config.yaml
norm: "layernorm"
qk_norm: true
init_std_qkv: 0.0625
init_std_up: 0.0625
learning_rate: 0.0193
weight_decay: 0.038
decay_shape: "linear"
max_seq_len: 512
Each number is 500 + 25 x the weight over its row's rms, rounded and kept within 0 to 999. Layers, rows and columns count from 0. Numbers have three digits each. The size before them is the row's rms in percent of the matrix's.

# layer 7 attention value, 64x64, rms 0.368, rows 0-63, columns 0-31
074:467504482498518480486512517518528534505580514524534489546469557460508521527459497503531490539497
071:447467464492514501478469479504518550486501524482455459484530474484448481512501509490506483519483
061:514495515528527499463520502478500479481475480504482503538544497504460511521488487500504494525523
066:521518540478494534515471526473548479483462484488475469507525520525541521528474460498495493507524
078:548506498517498537514477477524516510518476491502463538512454507485499482484522471530493483493489
074:528478527495450477475524494507499512465464521504502499482502487513465509457556520477473460478495
069:513540507481460482471498553519473524521459485519513510466494463493505474484498497510498480494514
083:472511494479515503525454458469517462461532495492510461513478525545487499509477507518506491542459
082:491535557457508516487483498472455484483502527522486515463478492537527530527514520509514496531489
058:525527530496521492495520518494515530437500487492503513483491523496465495491515469486473545473560
063:493485479469517486519496543513455514462489483489511541473520534532495505535452500466536573500524
054:487477445532539487464505460476529495540502515537536450521540482502515482490507481496495515486511
080:554513524486502508478481481532460502509476518488484505535474462527484463477524468490528510487496
068:492497493463489516518490497457528526514540519518485508493471520499454485487506516480514528517506
069:530468497522507465484558493508530487515535479520486480495528489524472504533505539500521473501508
063:473490510482475498464533559451517508492514501549496565468486484497489500472493518483515526478499
057:516461482545519488512460518518528505491533496508471499478546549537487491535485521514508490443493
059:557472449477472516520501476483515440512484492478512538474471492469493527466502527485504514519502
065:506495493518492496484496529531476499446503456507452479501489464495496474425499453504496477452500
073:493514476473490471502515465486494456483496493450528522470511511509463490509496507450529497500515
068:496503508511468499479493437488464467472537486490473466469471464498486484499522514530500494471520
075:477471511502510460499507486487536487500493501519479519518492531503504491534492447462463494457528
074:509480524501466523488488529521533497452512519502520517470510479527506471518459461496491484491471
061:528479505514463494501532484469475483550494525494484501473452526509480495462459488493538465449475
072:504478546472499543503478536482520504522485507495520508482525534519464535530505443512487501490476
081:478449491510510477511508475489557505503492523518501509487517509497502514494550501548471460531491
079:518459491560533513518501467461550510471512504501462487504480505535468500488511524512469451501501
075:487482560511453513525528479535465497479491498475481514480518489529503534494480491492456519499488
065:478491532512462456506521505528469522455517537452499477550517533498530515493556506515509522521497
063:532494506462517495522491495490462530466506500500510526491538489504472517559509454474517557493481
064:506476475554491481509496520517487514480454490511566537482490509506488489489486474488557481517492
067:497448467489508503506536490507519495514520506465488520515463513486492471456487525477522493477569
095:508477527476513488497518515497504520506579535524471495516466542516486488542519539485549511518512
094:512485486497411499510502490493507476502479487490505506484508515438492506485490516530507493496489
120:516506503522513509507496536517461528502460482481529514493519454482547521496548492506464498459497
143:536508520507498517485524512509505524506487510478499519511529529485485467433496525452469503491555
129:501463514485513455481542522476499485467506510470520540510493535498528479497502464478532526477529
125:491510503491508468492466448530458522544464473514513498496545477498534477538526518517516502480489
122:472494465500538546529524516482509490481509474484536527499476475463507492488473498499487521517483
143:511504454537510503524518482497522563474511514499482527532486475490461484477509563530476512512483
128:507546492519539475503509496513560506489477537507501545513458505486531497534473472426508493474475
113:507514517548494526537519508511535449505502490500525532467501495553525518484458534474501483501469
112:486491511479539547533462484469477478512492540441489461468505508511503513462484476528476520556461
138:473475495478550519542500495477498468525527469481499532512541517529528487528445477508536519538484
124:490464498554489479481497488534494508529553487531527544488549491499499481502491480484502512463518
131:481474493460484480477482570500438504462495489530500532533507499468507538451497521514478492521509
119:525484481525532499539446527519510502512483488466519496488499502502517491483471500504555496466494
118:493488482458527491514486479515545485506508501473518510471515481492524483500498518540534474469498
127:497476532487498503512560486488484498515502480499523495529493434486530502491498485491524550502472
113:509514534520473480514516458519500474491494527508543458521513521503514526467459484470507543461480
128:506517505518498503514527495473516502513462462472516478545520494462517503530493508507493524515506
123:543482525534479489497499504507503522468496464521477508528522576515461510462477476470493498490544
123:483488514505506496472477545465512497478492489519477493461561490509474547489513450451501480521494
142:502479497493526481491517526481490547518421486518467513514476506485496520475518490470461487505503
127:510512545474476474514509489499439498526465514463487486495509446498520514490514479506516487514507
140:504458461524507475508507429505526498506485522489513497475517513520491508486500507469482497499546
120:482451501517484489499491494542524497534554517489476466496551489517471518541535498515511513520543
098:469495500508486525551505499535513497515468534483504482476541490490482509529493522478475495480473
131:476516516461486506515480487535477467477464514484489488491534497478487510468510529492485494506491
107:479507539498496492496511521507500464509526489489502506498477527505552502518457507441554469521508
107:521453516551517543514522491457521468536509502539489512478508478477501500516522496546508502472488
111:481517506522504533525480457537487502516552472504468499503506481492489467485514480497501481486503
131:536501477505497544505483458485493480462517517450465467542475469494484492477566511523497504479497
138:467484501459436525485485526539508489537540505476515503499495501488535515486467503515446506520496